Weights of a small transformer language model.
Size: 11 layers, width 192, 3 heads of 64, MLP 512 SwiGLU.
Training: a variant of SOAP for these matrices, 325M tokens, 3337 steps.
Each number is 128 + 32 x the weight over the matrix's rms, rounded and kept within 0 to 255. Layers, rows and columns count from 0.

# layer 3 MLP up, 512x192, rms 0.12, rows 195-229, columns 64-127
[[ 89 117 134 186 144 169  73  48 131 133  99 108 110 163 164 154 149 118 135 109 106 175 142 120 132 139 168 148 162 114 158 119 175 199 124 101 148 153 113 134 104 142 103 119  80 117 132 130 149  96  64 101 153 160 109  64 150  42 169 111  82 146 174 124]
 [135 196 174 147 184 108 144 122 150 136 129 109 118 146 138  79  91 154 118 175 191 212 117 119 159 160 113 108 157 120  74 175 116 174 113 155 120 129  71  86 165 130 149 105 132 135 115 115 196  74 103 103 135 120 145  92 140 182 185 101 195  69 134 163]
 [150 137 176 115 161 156 160 106  99 170  61 138 137 131 126  98 184 147 139 145  93 146 153 145 118 131 117  90 193 151  86 119 120 184  92 144  89 158 137 172  82 139 129 156 147 110 158 119  98 113  66 128 142  91 166 193 151 118 137 126 134 118 128 131]
 [150  72  97 119 152 120 134 107  72 123 116 189 127 148 146 135 126 160 156 117 134 154 156 112 135 105 140 107 158  90 101 188  67 131 139 119 147 141 135 160 111 132  95 126 161 146 148 147 152 133 135 151 153 156 141 149 150 141 131 122 129 176 112 106]
 [172 132 122 171 171 178 122 108 122 101 223 138  34 126 130 152 121 145 120 118 128 124 176  82  74 135 151  60  83  86 123 127 119 138 138 139  66 119 106 141 132 159  92 121 152 158  88  72 127 131 134 111 139 117 138 111 145 112 136 131 151 122 140 149]
 [104 114 141 194 162 122 134 170 105 129 122  86 157  56 187 123 164  80 142 131  65  98  88 139 164 176 156 137 118 129 128 139 158 117 113 110 171 150 136 139 118 128 118  90  98 150 101 116 117 121 100 134 117  88 103 126 131 130 109  94 105 155 153 102]
 [128 144  63  89 144 112 131  85 146 163 172 131  71  91 107 155 159 117 103 141 146  54 110 133  49 146 171 161 150 150 117 167  82  94  61 158 137 133 135  95 128 133 125 137 104 172 159  77  90 161 171 141  86  98 179 140 121  94 186 134 170 190  12 127]
 [114 137 120 149 105 119 192  78 159 158 126 105  94  78 134 175  83  86 176 142 120 135 172 150  90  86 172 157 124 134 158 156 133 126 137  96 114 146 169 127 135 116 117 135 136 118 137 121 167 195  97 144 131 119  68  68 172 163 125  92  88  90 102  76]
 [104  86 117  79  82 115 169 124 125  93  68 132 187 117 165 202  98 124 128 124 153 116 119 120 127 138 134 110 172 142 134 117 143 116  87 127 179 136  89 152 137 119 145 148 154 123 115 202 156 151 189 109 150 135 133 146 103 135 190  91 125 195 139 121]
 [169 127 103 107  93 108 122 103 158  82 158 166 133 131 179 137  87 160  86 131  74 112  50 109 151  89 124 109 160  94  99 140  81 106 152 158 123  87 116 145 108  85 199 130 160  93 127  80  87  89 188  96 154 200 171  95 155 145 131 149 137 139 164 160]
 [124  61 176 107 125 164  93 115 126 109  98 121  92 122  88 116  56 112 128  92 131  99 133 173 185 174 151 204 138 121  98 133 109 131 178 116 107 115 119 128 133 162  77 168 107 132  67 110 121 104 138 140 124  81  46 136 164 160 150 170  92 187 168 200]
 [177  93 118 115 137 118 177  80 158 126 143 110 116 166 184 136 130 161 138 121 163 137 127 101 121  87 117 147 150 150 129 146 128 128 180  42 109  91 150  89  73 123 113 155 147 128 104  78 123 126 111 118 157 128 161 101 114 108 100 115  92  93 173 173]
 [147  84 215  65 164  93 164  58 121 133 134 195 163 110  88 148 117 164  89 101 151 127 119 112 127 122 116 136 102 111 111 150 144  90 142  88 106 147 203  69 146 161 122 118 130  89 147  95 117 104 161  97 108 135  86  98 145 152 149 143  86 130 157  96]
 [142 130 125 106 148 153 103  32 145  61 136  79 167 101  48 153 164 150  94  73 147 127  81 149 104 123 169  99 163  92 111 106  54 107 112 123 189 110  66 137 103 121 105 112 111  80 147 141 140 132 123 130  77 109 121 104  79 169 119 128 110 112 150 179]
 [115 137 146 168 148 125 155 174 174 145 155  95 155 126 126 194 136 158  74 124 129 173 140 134  87 119  62 124 161  88 124 107  99 108 104 104 115 122 107  69 141 176 146 126 110 125 150 145  80 153 144 233  95 157 151 142 122  47 101 112 122 111 105 166]
 [142 138 173 104 155 129 177 143 128  34 126 137 116 129 153 144 102 110 116 122 168 103 100 182 123 159  69 137  90 153  84 138 147 173  93 134 122 135 140 134 147 140 131 166 158 126 122 116 106 108 117 132 171 132 134 155  82 111  78 114  85  86 185 134]
 [153 174 158 125 112 117  41  75 130 115 166 143 127 114 117 160 187 125 174 147 135  80 126 123  72 102  91 134  96 106 191 122 173 112  82  94 113 104 138 138 161  68 106 112 144 154 177 151 106 173  95 115 137 151 132 136 135 163  66 136 144 109 114 141]
 [105 194 108 170 147 118 129 147 123 119 111 135 118  97 155 110 116 129 134 121 101 132  81 165 123 129 106 126 100 128  98 195 124 109  95 117 120  51 147 132 133 115 147 114 163 116 100 124 100 112 143 119  99  79 157  89 133 138 114 135 163 123  94  89]
 [139 175 140 183 130 177 123 100 142 149 114  89 156 123  71 127 124 141 123 164 137 139 139 119 146 179 158 100  90 108  64 117 124 159 150  93  83  82  88  63 112 193 139 140 123  87 160 148 139 164 136 145 163 126 136  90 116  99 132 131  70 160 134 119]
 [188  97 163 169 113 131 173 159 142 139 168 104 134 100 118 167  86 117 109 146  65 153 153 144 125 142 121 105  73 143 132  86 170 145 107  90 140 182 138 121 117  52 123 113 169 107  75 118  89 147 145 165 147 154 122 116 129  87 143 155 182 137 138  94]
 [156 141 150 123  99  35  43 109 129 116  76  86 151 141 115  97 148 163 201 124 171 159 151  65 107 146  83  58 158  87 122 157 157  91 179 105 204 203 107 145 131 112 166 124 167  65 199 153 168 156 160 149 168 136 131  89 126 105 140 195  79 170  90  64]
 [109  89 114 115 118  94 150 169 114 128 131 138 146 129 153 127  84 156  81 138 132 162 146 139 152 215 112 147  98 131 110 144 148 163 184 124  64 165 114 107 110 111  93 123 136 109 146 110 108 172  51 129 168 115 155 175  67 127 102 174 175 106  95 175]
 [166 206 108 133 130 129 144  93 160 165  72 144 167 108 101 151 126 161 122  89 205  98  78 142  87 112 159 115 128 187 139 137 221 122 152 154 196 131 175 109 132 126 112 119  78  77 148 124 153 173 145  99 168 125 132 128  87 102 115 138 122  85 151 107]
 [134 161  64 137  79 168 142 133 130 136 157 145 140 200 109 113 170 169 102 128  91 122 123 134 160 157 100  51 158  80  65 125 101 122 114 142 138  63 109  97 110 167 166 217  96 107 134 119 143 171 150 146 129 127  98 110 184 100 164 146  45  80 132 111]
 [147 137 135 173 118  72 113  87 128  74 165 112 169 108 138 148 117 142 134  80 159 149 142 155 112 124 129 186 133 176  82 168 172 107 100 140 107  71 131  97 152 142  70 121 128 188 131 129 118 129 177 103 146  99 168 122  90 121 185 116 144 187  95 111]
 [147 218 120 160 104 115 203 113  69 102 127 119 150 168  96 163 179 113 115 114 103 112 109 142 132  95  91 162 130 171  65 107 161  87 165 127 161 121 117 122 147  96 190 206 110 100  68 120 192  87 116 146  99 187  99 139 129 111  85 126 143 172 116  77]
 [ 70 125 167 145 144 139 128 133  73 178 114 117  40 167 162 190 111 163 146  91 143 123 175  81 129 162 128 131 109 103 139 160  93 110 167 112 146 151 137 154 145  87  67  90 114 126 162 101 105 151  98 137  94 116 130 188  57 159 147 175 181  98 143 132]
 [154 190 170  78 139 173 105 100  99 127 159 121 119 144 135 151  79 154 102 155 128 126  46 123 118 165 151 167 117 120 115 133 131 117 139 127 129 161 166 144 113 134 145 108 121  98 105 111  87 127 133 147  98 120 116 161 157 137 127 140 178 179 116 132]
 [106 173 161  62 118 148 102 127 141 140  99  77 146 116 171  51 128 105 139 118 142 172 166  91 130 171 144 126 136 110 104  95 144 119 182 153  56  68  84 110 184 111  49 103 115  72 124 189 135 124 108 121 244  69 122 150  89 154 143  51 127 101 114 142]
 [151 171  98 132 105  97 118 103 114 155 132  83 108 106 159 200 155 106 173 143 139 101 158 135 136 178  92 117  90 137 183  94 125 152 175 163  81 131 135 145 129 154 159 160 147  84 127  76 157 165 208 146 144 106 124 152 170 124  86 109 156 156 125  97]
 [108 141 173 163 154 133  93 140 138 151 136 112 182 108 111  50  93 167 133 146 110 136 166 108 123 113 108 143 124  82 151  79 113  89 120 121 105 104 114 136 143  78  78 127 166 140 105 168 141 128 157 134 117  79 136 212 103 120 138 104 116 132 118 147]
 [119  81 171 136 117 174  66 157 124  91 164 115  81  82  76 138 139 108 151 151 120 109 125 148 166 119 145  88 151 177 153 124  97  95 132  93  78 157 156 151  93 115 130 151 134  93 173  99 147 151 105 116 123  65 129  70  69 159 180 144  91 101 107 184]
 [166  89 113 119  47  65  62  94  99 169 127 120 140 167  64 169  91  78 104 101 135  79 141 109 105 126 140 116 149 110 115  85 121 167 138 111 192 162 158 114 174  97 123 122 141 233 149 120 178 161 146 118 112 163 174 101 101 135 115 113 208  73 110  71]
 [103  83  70 115  96 139 170 150 164  91 151 117 216 110 130  78 135 102  97 105 141 150 108 117 162 123 126 137 128 100 101 124 162 127 165 106 118 139 172 129 130 116 131  57 131 101 152 144 174 121 102 156  87 153 125  92 120 130 142 135 105 112  90 151]
 [ 95 101 158 125 123 176 138 168 107 165 132 163 175 161 154 194 150 146  88 102 174 147 105 135 126 123 104  70 140  69 158 112 141  67  92 188 128 140 154 150 135 118 145 140 111 123 146 118 111 145  43 157 136 159  96 158 106 159  85 121 110 133 170 136]]
# layer 3 MLP down (transposed), 512x192, rms 0.109, rows 195-229, columns 64-127
[[154 177 163 105 124 128 184 157 130 132 151 129  99 120 111 100 102 154 130 120 136  97 108 105 142  90 136 109 125 135 106 155  88  61 105 188 160 130 137 138 125 141 156 109 177  77 144 158 127 158 178 159 107 143 131 133 119 138  81 145 171  79 112 138]
 [103 103  88  97 109 163 123 120 149 100 167 138 137 132 112 126 170 112 138 116 137  90 172 104 127  92 142  91 100 118 203  80 107  88  98 133 142 104 157 166 141  89 146 119 160 111 172 123 114 147 142 132 130 109 122 204 111 103  99 106  77 165 144  78]
 [ 99 144 109 115  71 156 156  86 125  69 157 102 103 144 143 179 119 133 121 130 104  69 124 180  76 123 156 111  73 111 212 130 166 112 153 112 164  92 117  99 197 141 117  86 118 139 104 151 185 173 131 112 105 164 106  88 134 135 109 122 138 138 117 110]
 [132 188  96 104 115 130  90 129 169  97 185 129 143 122 170 137 130 120 119 131 120  88 109 176 120 139 106  97  97 140 153 116 217 155 100  87 106 102  93  95 149 136 117 127 112  80 129 139 172 133 110  91 131  86 143 149  89 103  96 127 161 127 157 132]
 [137 144 110  91  82 128 104 171  89 123  71 169 173  60  92  83 161 172 102 172 109 138  86 119 117 157 105 195 103 120 129  82 138 128 105 117 121 127 133  72 150 100 122 143  73 166 185 149 115 182  99 160 138 139 144 130 101 120  94 104 122 170  91 168]
 [106 148 111  91  99 169 155 108 140 114 115 140 136 171  95 138 131 193 140 134 179 111 211 131 137  81 151 154 151 155 187  73 128 112 180 102 117 112 114 102 102 141  95 161 123  73 108 125 121 137 202 110 106 133 184 138 160 118 117 135 148 111 110 150]
 [140 126 156 140 122 124 109 146 118  92  96 150 167 163 144 129  88 142 126  94  59 183  91 102 131  94  98 135 121  87 104  86 182 211 178  80 121 168 149 125 199 135 103 102 164 108 141 143 144 105  84 160 102 123  82 107 110 150 127 120  97  73 165 112]
 [146 123 140 130 104 130  99 184  96  89 119 131 125 165 100  96 156 134  99 118 147 115 100 110 158 162  95  91 131 138  86  99 112 122 119 153 154 116  72 136 106 114 136  97 146 145 105 177 133  74 142  99 106 142 180 154  93 122 133 164 132 160 120 139]
 [ 87 105 136 129 144 135 152 173 123  48 141 133 204 112 163 107 140 126 131  75 106 162  94 149 169 132 103 142 120 137  84 107 159 144 105 159 131 133  40  90 168 126  97 151 162 174 184  97 109  86 113 128 106  98 180 118 149 141 118 133 152 137 189 139]
 [141 105 150 117  98 127 140 108 102  86 158 124 166 156 110 176 112 177 133  65 128 174 144 149 112 126 128 138 158 116 161 128 121  74 108 150  98 140 116 152 151 179  60 130 124 120 117  80 133 108 106 213  88 124 157 133  96 100  88  31 183  87  80 129]
 [ 92 166 131 192 132 109 125 123 176 114 160 154 139 143 161 182 139 145 115 147  75 110 116 123 137  50 119  69 102 149 206 157 137 108 127 116 123 145 184 107 142 105 125 107 174  95 141 139 152 179 107  89 100 174 145 105 136 115 132 124 146  91 151  79]
 [ 84 119 131 105 124 119 120 203 108 158 105 126 121  85  94 143 123  47 140 121 155 119 117 143 144 171 165 111  99 123 179  89 134 141 113 182 177 115 124 157 159 146 123 127 102 137 150 118 138 120 107 125 117 143 161 125 154 139 172 150 142 169 106  91]
 [105 156 193 102 107 116 159 125 144  98 166  69 138  76 153 191 122 176  84  91 147 107 155 121 186 116 135  83 125 130 119 183  98  91 138  95 182  74 212 174  73 181 134  99 122 101 151 131 209  93 180  64 157 121 122 125 131 141 120 152  83 152  89 156]
 [156 146 154 124  84 141  71 120  91 146 139 137 102 194 142 159 136 151 112 121  88 153 116 138 124 136  27 160 138 125 102 124 193 124 106 111  64 173 187 117 123  74 165 126 176 176 146 135 102 134  76 214 138 152 154  96 136 134  45 129 164 137 134  59]
 [104  92  86  99 119  82  87 118 132 112  80 168 116 129 181 139 116  64 135 144 116 108 162 171 118  81 103 129 117 161 146 124 146  98 208 119 151 140 137 142 143 106 139 172  92 134 148 125 189  90  99  31 106 106 151  99 116 160  72 137 129  99 135 120]
 [142 141  98 185 133 108  93 157 127 194 130 142 166 125 120 133 104 145 147 166  84 128 129 128 145 114 176 206  89  69 162 107 183 115 101 105  66 128 144  93 176  93 122  76  82 149  78 160 180 138 147  64 103 151 127 103 201 152 187 132 111  89  91 126]
 [137 127 177 172 125 163 211 164 114  92 134 131 116 161 125 134 148 167  97 115 112 106 126 145 159 141 165 115 132 112 105  77 135 116 128 120 101 172 138 166  76 108 155 117 170  64 155 181 146 146 118 161 125 147  93 118  98 113 140 147 120 115 163 154]
 [103  57 128  93 122 124 128  99  72 122 133 102  75 126 128 204  95 154 183 142 170 139 175 162 145 101 193 107 197 102 113 129 161 129 112 138 124 170  94 173 132 122 104 134  99 132  68 102 148 110 101 114 113 155 151 153 123 135 128 116 152 167 163 112]
 [129 113 143 127 142 117  75 109 127 120 149  87 162 165 116 193 108 104  97 161 122  62 144 161 154 170 152 123 190 151 172  98 183 119 142 144 108 185 108 139 148 160 145  90 130  54  95  84  85 174 143 131  92 132 152 135 112 155  94 180 126 108  99 124]
 [139  83 146 103 156 150 120 157  88  87 103 171 107 159 132 123 154 133 126 151 169  77  99 102 112 135 134 140 127 112 164 138 156  96 149 115 154  44 180 117 109  96 122  84  91  83 127 147  85  97 124 165 126  87 205 116  86 192 131 126  66 192  98 153]
 [ 86 134 154  98 178  68 156 118  96 118 149  87 147 186 130  37 130 142 132 113 145 107 133 145 116 165  64  70 117  91 206 144 155 192 119 165 162 169  99 153  99 145 230 111 160  76 211 158 255 127 133 192 137 137 106 137  44 125  81 181 116 133  10 116]
 [142 103 116 136 142 138 110 137 142 138 106 172 111 139  62 121 124 103 130 144 122  81 161 108 105  97 157 142 159  89 122 109 116  96  86 119 133 124 122 118 113 123 166 160 134 131 115 148 170  70 179 116  77 159 149  84 153 106 161 154  72 111 148 128]
 [147  84 148 123 142 158  81 175 114 138 168  73 102 127 137 123 106 104 138 180  64 181 152  84 138 148 124 141 124  71  99  89  82 103  50  89 119 135 110 157 161 128 166 137 156 147 108 136 120  98 147 143 115 173 121 129 144 170 121 117 128 166 124 164]
 [139 114 175 183 124 113 110 129 149  98 116  91 136 149 125 163  64  49 150 134 128 151 138  51 115 122 139 164 170 142  93 127 208 184 154 141 151 138  78 151 105  93  85  95 149  99 135 128 159  88 123  84 179 123 112 131  69 146  85 141 123 188 107 169]
 [102 109 126 168 194 158 139  99  82 175 136 137 194 168 101 173  96  95 105 182 123 101 108 122  91 174 117 112 118 149 169  80 107 112 103 120 120 183  96 121 116  92  65 136 149 100 155 126  93  90 200 156 152  53 138 127 133 132 111 140 119  81 153 131]
 [ 88 160  79 102 132  76  97 136 117 134 113 129 156 132 128 153  68  77 147 100 158  86 104 123 147  93 116 156 125 147 148 150 123 180 122 123 133 144 114 114 145 109 132  76 112 126 142  88 123 155 154 116 139 100 120 135  97 193 158  91 177 112 101 107]
 [178 145 172 143 120 162 170 117  97 182 127  85 139 170 119 153 161 149  70 125 105 140 136  96 159 165 117 168  55  91 117 144 111 103 108 114 135 126 181  91  95  64 115  70 110 114 113 180  86  99 148  84  87 194  69 115 114 121 121 145 132  78 179 166]
 [138 100 120 183 114  92 121 112 164 140 143 150 158 146 130  92 133 113 193 126 136 108 154 181 140  67 133  94 104 147 128  87 142 116 156 148 188  79 113 115 141 156 108 152 126 134 203 150 155 160 151 114 166 126 111 100 108 116 112 135 120  71 124 168]
 [160 134 159 184 146  69  93 133 122 126 158 130 130 120  69 123 118 144  49 129  99 102 146 135 162 125 107 156 119 166 126 125  49 138 127  74  89 142 163 113 130 165 188 145 131 113 158 108  87 120 147 160  85 114 163  93 133 187  98 165  58 139 150 100]
 [137  81 144 121 174 142 149 145 154 160 109 136 174 136  77  80 116 162  81 155 107 118  90  88 103 103 119  99 159 158  86 135 108 118 111  62 181 151 100  81 124  88 150  86 108 149 143 163 107  64  66 149 124 141 143 131 125 108 163 176 135  78  99 149]
 [162 130 112  84 136 141 156 109 146 121 174 137  97 128  77 180 182 104 153 119 151 119 128 140 144 132 108 137 131 159 134 149 119 130 149 123 126 153 136 103 129 159 172 120  68 104 143  97 125 101 114 119 107 135 146 113 156 115 123 119 138 123 132  94]
 [128 164  85 141  82 110 141 109 169 127 100 117 122 198 155 134  69 105 120 114 106 148 140 125 100 148 122 167  88  47 163 122 159 174  70 140 134  87  99 107 167 109  93 107  63  92  94 131 151  94 115 158 167 116  83 113 153 160 117 143 185 140 143 130]
 [ 96 119 109 121 127  92 130 145 134 147 138  98 154 134 202  98 152 144 149 105 109 126 100 162 157 173 144 114  79 139 148 111 108 119 112 158 108 132 143  56  72 106 148 167 176 219 145 233 176 148 120 219 115 104 107 149  97 183  51 118  77 121  60 119]
 [106 152 153 135  82 143  93 101 122 102 127 147 165 124 117 136 161 142 153  77 152 148 132  53 111 149 131 148 114 189 161 133 130 141 157 103 126 115 129 194  92 171 165 147 117 136 152 104  90 168 139 180  89 147 144  97 175 165 115 100  59 117 117 143]
 [ 64 193 123 142 151  74 116  68  75 147 187 137 141  97 110  95  89  55 194 150 100 106 126 119 133 111  93 182 143 151 160 142 140 155 131  42 110 107  69  85  80 129 131 166 169 134  89 135 132 116 115 101 141  94 146 112 102 141 180 158 173 136 111  85]]
# layer 3 MLP gate, 512x192, rms 0.123, rows 196-230, columns 64-127
[[199  78 117 142 158 102  95 145 120 106  67  91  65 135 144 174 174  97 181  82  64 107 143 210 164 195 103 115 116  92 101 144 134 147 151 138  93 120 148 124 113 137 138 132  98 126  99 146  83 134  88  80 102 102 110 128 124 144 140 153  81  92 194 146]
 [140 139 106 148 141  94 131 107 104 140 103 122 120 144 118 177 161 102 133 119  76  85 133 213 114  96 153  95 120 146 149  84 107  98 126 210 179  77 117  81 154 132 158 110 144 147 101 162 132 172 138 103 154 184 124 128 105  93 116 121 126 132 129 119]
 [117 132  53  86 101 148  81  98 112 121 181 163 129 119 195 157 157 136 126 123  98  97 103 145 104 124  77 148 110 112 180 124 169 167 110 102 110 137  83 140 137 144 141 121 133  26 108 123 162 153 118  69 155 105 138 146  78  95 112 115 158 169 160 117]
 [ 39 119 149 125 109 135 172 116 109 100 150 105 115 196 175 203  86  84 121  88 141  48 135 112 137 129  88  59 138 141 143 195 124 135 106 128 186 169 133 146 128 156 179 119 143  66 100 105 139 102 108 108 125 113  95 126 145 162 108  97 155  68 162 133]
 [154 118  61 151 143  79  57  69  69  93 151  90 113 124 115 110 130 111 121 129  96  87  97 107 104  79 146 137 156 136 113 189 100 121 103  92 101  76 158 103 111  93 170 128 181  80 129 147 153 117 143 136 143 163 117 110 108 126 186  83 155 118 122 117]
 [ 61 101 119  79 128 154 134 208 120 150 110 100 156 143 141 149 102 122 108 137 160 153 107 141 126 179 104  79 100  57 107 176 128 158 109  87 151 135 160 143  80 133 150 151 129 120 126 102 144 106 113 111 115  73 118 140 192 163 153 140 140 105 188 190]
 [178 143 116 144 194 135 107 158 123 146 114 136  88 175 161 177 105 189 195  83 111 150 146 157 105  84 148 150 111 129 177 127  92  96 158 127 138  95 187 133 129 116 131  94 119 137  97  79  94 156 115  99 143 126 104 124 127  97 108 141 201 102 150 124]
 [171  88 191  72  92 127 123 109  86  90 177 109 195 158 134 159 194 185 117  75 123 198 148 116 145  50 143 155 107 138 138 101 151 131 118 110 113  85 109 119 163  88  97 113  86 166 108  94  89 119 131 167 151 181 176  95 144 148 134 140 202 162 115 135]
 [122 156 134 131 160 102  60 112 145 146 107  82  93 118 137 125 110 140 108 173 112 101 124  78 179 140 107 150  92 137 102 169 103 136 123 128  61  94  94 106 109  97 122 154 109  87 109 135 147 122 136  84 124  94 149 149 109 140 209 147 102 172 140 146]
 [ 48 154 125 108 133 160 158 135 136 100 137 156  93 144 139 157  91 134 133  93  63 134 104 115 151  62 178 149 148 136 210 155 131 109 171 104 109 105 148  91 116 114 137 156 210  62 117  98 162 188 115 172  88 150 109 106 110 150  98 119 121 137 167 139]
 [119 136 112  86 140 117 168 135 134 137 112 114 114 164 131 120 108 101 118  86 198 154 159 168 121  80 191 113 111 104 147 143 113  93 173 116 159  59 149  95 129 109 102 166  86 122 130 106 107 138 125 151 131 151 173 121 136 195 168 167  95 140  98 184]
 [150 149 195  72 146 108 162 110 121 130 130 122  97  98 138 150 134 157  82 124 134 127 125  77 159 147 175 172 108 195 138 211  97  91 138 140 115  98 191 152  74  85 144  65 162  79 133  96 143 100 139  98 137 134  93 112 128 139 126  97 117 123 193 151]
 [138 109 138  99 141 125 129 133 147 132  98  57 140  68 123 153 139  91 165 107 118 132 139 103  91 169 123 131 107 178 195 136 131 151 134 113  93  95 116 146 106 131 117 123 135 133  76 126 134 100 174  76 134  67 158 139 117  93 103 149  68 115 157  82]
 [133 150 103 186 110 111 100 127 132 156 144 126 125 111  96 127  88 133 135 157 156  58 137 119 116 127 153 118  77 130 172 133 105  25 117 144 226 175 141  82 117 125 168  93  80  72 109 128 156  99  81 176 124 152 126 110  99 117 121 115 135  82 136 107]
 [ 98 118  83 125 110 140 145 101 113 138 133 126  65 110 167 103 145 113 145 107 125 142  80  68 121 146  89  51 159 138 103 144 104 105 185 121 190 125 141 126  94  91 105 147 163 100 160  94 114 150 127 215 190 136 115 133  68 125 113 129 151  97 139  95]
 [154 131 101  81 174 122  91  89 138 157 124 132 139 124 113 136  89  90 146 148  67 140 116 126 132 113  93  99 130 123 136 173 137 107  96 173 121  78 129  96 143 118 121 157 121 164 127  61  94 104 125  65 150 141 174 122 166 115 100 128 128 180  71 113]
 [171 138 108  92 143 138  86  93 172 157  79 117 165 136  76 115 196  89 151 113 109 143 138 132 143 144 143 169  74 160 186 116 104  87 148 105 157  98 137  66 163  67 168 133 122  82 159 131 114 159 103 138 166 131 132 123 114 111 171 123  80  84 111 110]
 [150 104 133 127 142 114 123 115 127  87 159 117 144 120 121 178 101 132  91 160 113  62 136 166 152 130 121 118 176 154 150 102 228 111 169 147  93 156 120 111  89 119 181  82 168  57 126 111 136 131 173 122  83 161 157  99  79 157 119 126 115 112 151  96]
 [128 172 153 134  79 118 130  91 181 189 118 162 151 125  74 138 118 107 155 116  70 146 155 154 117 128 148 187 165 175 156 104 122 128 105 121 135 159  96 193 121 116 170 234 175 196 112 106 140 168 167 157 146 122 106 123 120  86 129 113 143 150 129 115]
 [ 78 194 178 152 111 130 169 136 147 160 149 179 127 137  81 117 182 131 136 156  96 148 125 112 109 122 117 113 140 143 160 115 193 135  84 109 129  96 127 105 149 114 169 123 104  62 166 134 142 117 127 166 169 113 132 172 119 118 115 173 139 116  42 135]
 [ 93  71 117 120 131 141 127 174 105  85 128 149  71  73 138 128 135 109  43 145  50  87 153 127  79 108 130 123 127 103  82 164  55 118 132 190 108 151  97 135 141 110 102 139  69  63 108 127 151 136 108 168 140  81 107 147 123 157 131 107  88 156  93 145]
 [107 151 106 137 151 136 127 136 112  72 144 126 107 118  85 129 130  93 149 135 124 104 132 157 136 161 122 145 143 125 141 116 178 125  94 173 127 145 119 129 140 142 143 108 129 129 193 158  78 168 109 123 119 134 134 110 142 149 127 153 138 139 180 179]
 [ 92 161 150 150 161 159 144 157 161 130  88 105 159 189 118 161 139 129 113 117 150 141 183 117  99  92  30 102  48 128 103 160 127 136  97 156 149 120 120  81 117  70 111  98  79  84 102 171 118 114 115 132 122  96 180 110 107 144 104 139 109  93 127 125]
 [ 96 124 107 162 104 110 160  97 100 194 119  91 182 155 140 169 114  81  71 152 169 122 128 150 144 157  73 131 122 131 151 112 109 129  74 128 110 111 125 119 166 129 127 158 113 131 169 122 102 124 126 148 185 138 149 139 113 133 127 154 110  69 134 109]
 [150  95 127 120 155 161 140 146 181 132 128 111 130  89 146 149 133 136 124 130 115 131 124 107 136 132  86  78 130 102 107 118 131  99 116 145 134 113 122 137 130 108 118 181 179 107 105 162 130  97  76 123 148 131 130  91 129  75 104 123  60 103 201 132]
 [ 85 145 174 111 122 133 107  95  92 136  84 179 164  97 134 106 177  90 175 156  80 128  98 141 196 117 122 119 159 137 166  77  89 179 146 132 108 134 131 138 153  95 141 154 168  79 119  88 193 174 180 149 180 126 132 140 116 165 107  93 187 117 123 108]
 [107 122 105 109 188 140 173 121 116 103  77 118 108 142 122 154 129  74 133 113 131 125 118 104 100 180  90 183 100  80 141 207  67  82 103 135 189 204 134 133 166  93 114 101 141 152 138 149 116 122  95  60  53 148  95 114 130 106 127 167 141 142 140 127]
 [137 109 123 113 167 163 162 176 103 150 149 154 129 112 164 178 105 137 144 136 129 153 158 162  93 117 139 122 117  94 153 119 152 117  83 206 128  86  78  97 129  94 182  74 141 118 142 130 115  77 154  47 149 150  87 112 120  65 155 108 158 165 140 175]
 [105 135 181 124 122 123  85  68 150  87 165 144  72 160 178 164 111 152 127 134 116 137 170 165 133  78 150 140 121 139 112 138 166 114 128 104  96  76 136 208 141  95  90 140 123 109 107 167 139 166 123 149 161 119 130 139 111 125 108 116 133  99 114 134]
 [155 157 131  94 155  77 143 125  68 110  86  88 101 181 166 134 116 105 167 159  75  84 130  99 120 128 191 141 131  97 187 101 121 138 104 120 146 130 155 165 164 143  81 144 130  86 121 170  92 126 128 110 164 127 158 168  74 145 154  79 112 118  95 112]
 [ 75 117  94 141  92 109 126 133 139 132 110  58 175 126 151 120 126 103 144 120  86  89 143 186 101 130 178 106 104 105  74 111 101 112 109 124  78  60 132 116 148  75  97 135  82 136 139 113 157 144 111 128 113 160 178 167 120 101  98 103  82 123 174 116]
 [107  72 137 146 163 127 140  65  97 141 107  86  78 154  74 183 127  55 132 163 131 125 123 134  50 149 158 134  68  84 152 187 111 148 159 102 145 129 188  93 160 181 129 139  85 116 113 108 188  87  80 116 126 143 134 172 111  68 141 156  80 150 108 112]
 [151 134 114 109  84 118 122 115 101  86 164 100 180 157  91 150 167 157 132  76 136 116 133  56 160 147 131 114  88 141  75 115 150 109 163 100  94  89 151 204 109  96 181 136 133 100 109  82 101 142 144 193  95 138 108  98 123 180 132  54  82 123 134 133]
 [128 106 140 133 105 137 124 193 202  94 142 162 135 146 182 148 127 143 104 107 162 131 112 150 112 117 148  43 110 120 156 169 118 139 124 197 112 192 190 139 163 135 125 154 110 128 152  48 120 122 148 102 136 132 117 123 158 114 117  85 126 121 120 102]
 [152  58 112 206  58  64 101 120 133 101 151 114  94 127  56 119 154 130 127 141 148  94 115  99  97 126 114 158 132 122  91 130 155 126 103 126 140 138 100 161 192 167 164 152 175 166 104 144  88 108 127  84 145 192  83 208 148 142  93 130 149 158 127 133]]